python train.py --n_kv_head=1 --activation="swiglu" --qk_norm=true --attn_scale=0.177 --init="uniform" --lr=0.00877 --lr_mult_o=0.922 --dataset="wikipedia_en"
Each number is 50 + 12 x the weight over the matrix's rms, rounded and kept within 0 to 99. Layers, rows and columns count from 0.

# layer 3 MLP down (transposed), 384x96, rms 0.0828, rows 376-383, columns 0-47
48 65 33 48 44 29 33 32 53 63 49 37 33 33 61 56 56 39 74 58 75 50 37 64 51 57 54 31 42 54 53 66 43 53 54 48 55 52 26 79 42 66 63 48 32 52 63 61
53 40 55 61 39 36 44 19 71 39 39 47 36 45 50 64 70 51 57 57 59 49 39 60 30 45 49 27 54 22 33 50 51 60 43 55 49 52 31 46 41 51 46 42 60 58 37 62
37 69 53 60 46 41 35 49 39 35 68 24 46 47 69 66 45 60 56 58 41 38 55 44 33 30 21 55 36 52 49 57 40 34 50 24 73 52 39 61 63 40 42 44 54 41 52 62
54 67 59 65 42 39 51 42 65 27 23 58 73 52 42 44 67 58 35 41 52 49 48 56 49 46 40 78 46 51 41 61 45 51 48 70 49 70 66 72 32 63 64 34 39 62 61 53
56 57 43 47 56 51 60 45 61 50 49 43 39 36 31 57 67 39 38 58 38 43 53 69 35 48 52 57 64 40 64 43 63 27 50 61 47 59 53 57 74 55 50 42 51 68 53 22
39 48 39 41 48 68 57 58 33 58 43 57 34 48 59 48 56 53 15 64 47 54 38 53 64 36 74 63 55 47 50 45 37 32 35 51 22 78 49 23 62 43 58 71 56 89 50 49
63 64 48 68 59 45 25 33 33 67 47 63 36 37 45 34 54 32 50 56 38 43 41 54 41 45 69 36 29 43 43 60 18 47 39 36 61 40 70 58 51 48 46 49 59 63 51 56
49 42 32 57 48 62 49 62 51 45 39 76 55 41 43 39 52 36 45 75 51 47 57 46 55 30 27 57 23 38 60 28 53 49 48 60 23 45 57 51 53 33 65 58 45 46 45 47
# layer 3 MLP gate, 384x96, rms 0.0827, rows 377-383, columns 0-47
42 55 49 55 57 57 29 60 39 61 32 51 34 57 63 45 62 64 30 49 58 53 47 52 63 58 25 57 51 52 53 47 55 59 73 49 41 44 40 36 60 66 33 35 36 49 65 50
55 62 67 54 53 28 52 57 48 21 45 41 45 57 50 55 55 45 49 72 27 37 44 46 45 52 54 59 43 44 62 59 50 66 48 40 46 59 36 38 34 34 63 48 47 35 54 49
41 57 54 54 42 35 61 62 26 51 33 48 40 57 49 40 49 29 41 51 49 59 53 23 58 67 36 47 51 34 58 56 63 43 29 61 41 55 67 62 35 27 43 40 47 47 62 60
52 39 59 70 70 32 59 58 34 51 37 34 69 52 69 51 67 49 14 54 49 53 72 58 57 62 58 52 61 62 73 57 39 67 43 52 44 50 65 55 45 62 57 58 41 60 68 68
60 40 57 57 36 35 35 54 50 49 60 54 62 48 65 27 51 56 64 57 47 54 47 56 57 43 78 39 24 32 31 32 52 55 53 54 46 39 61 48 66 50 40 35 45 55 47 50
39 50 43 41 46 40 66 62 73 61 23 46 40 40 44 50 56 63 51 44 72 52 51 48 55 53 52 50 43 36 49 52 39 54 41 40 47 38 60 54 40 64 52 38 48 61 47 17
77 42 38 61 40 50 62 73 40 57 78 64 66 42 48 30 49 44 45 46 52 65 38 43 48 47 50 44 48 38 71 48 76 71 56 54 34 42 53 55 45 62 49 62 71 67 39 37
# layer 3 MLP up, 384x96, rms 0.0827, rows 377-383, columns 0-47
38 58 56 56 64 54 41 55 29 42 38 38 50 43 50 51 71 61 45 35 35 43 35 35 58 50 52 51 51 67 65 45 64 45 54 38 61 50 22 50 64 40 45 36 55 51 46 48
52 46 33 47 45 58 47 34 43 63 36 60 44 70 42 40 33 52 58 47 60 42 33 63 33 41 60 53 50 38 64 35 68 65 52 35 44 37 60 39 55 34 47 40 42 49 60 71
43 52 46 38 24 78 42 54 57 55 52 57 54 49 66 49 46 58 53 61 51 63 39 36 33 37 54 46 54 34 56 24 62 64 49 40 58 29 41 25 35 51 33 28 49 57 61 29
40 44 64 43 32 39 47 57 43 30 59 56 53 74 76 26 47 38 62 38 34 30 48 30 64 41 36 68 57 67 40 34 38 56 34 37 42 35 44 37 50 51 30 39 50 42 52 58
46 55 58 53 69 47 58 48 68 40 45 51 57 44 55 56 54 40 53 46 62 50 57 52 71 54 55 37 63 57 44 61 24 42 70 44 46 61 47 60 39 57 51 48 31 32 68 59
33 57 63 54 63 49 64 44 59 67 42 40 57 49 57 59 45 54 49 51 68 65 79 50 53 46 47 41 34 33 47 55 82 55 45 63 34 33 63 54 44 47 51 57 50 51 51 35
56 42 71 57 36 34 52 44 47 35 34 47 65 60 57 38 42 61 38 36 53 56 56 28 57 67 53 42 60 57 42 57 32 28 56 48 56 41 44 68 42 23 54 46 38 36 44 51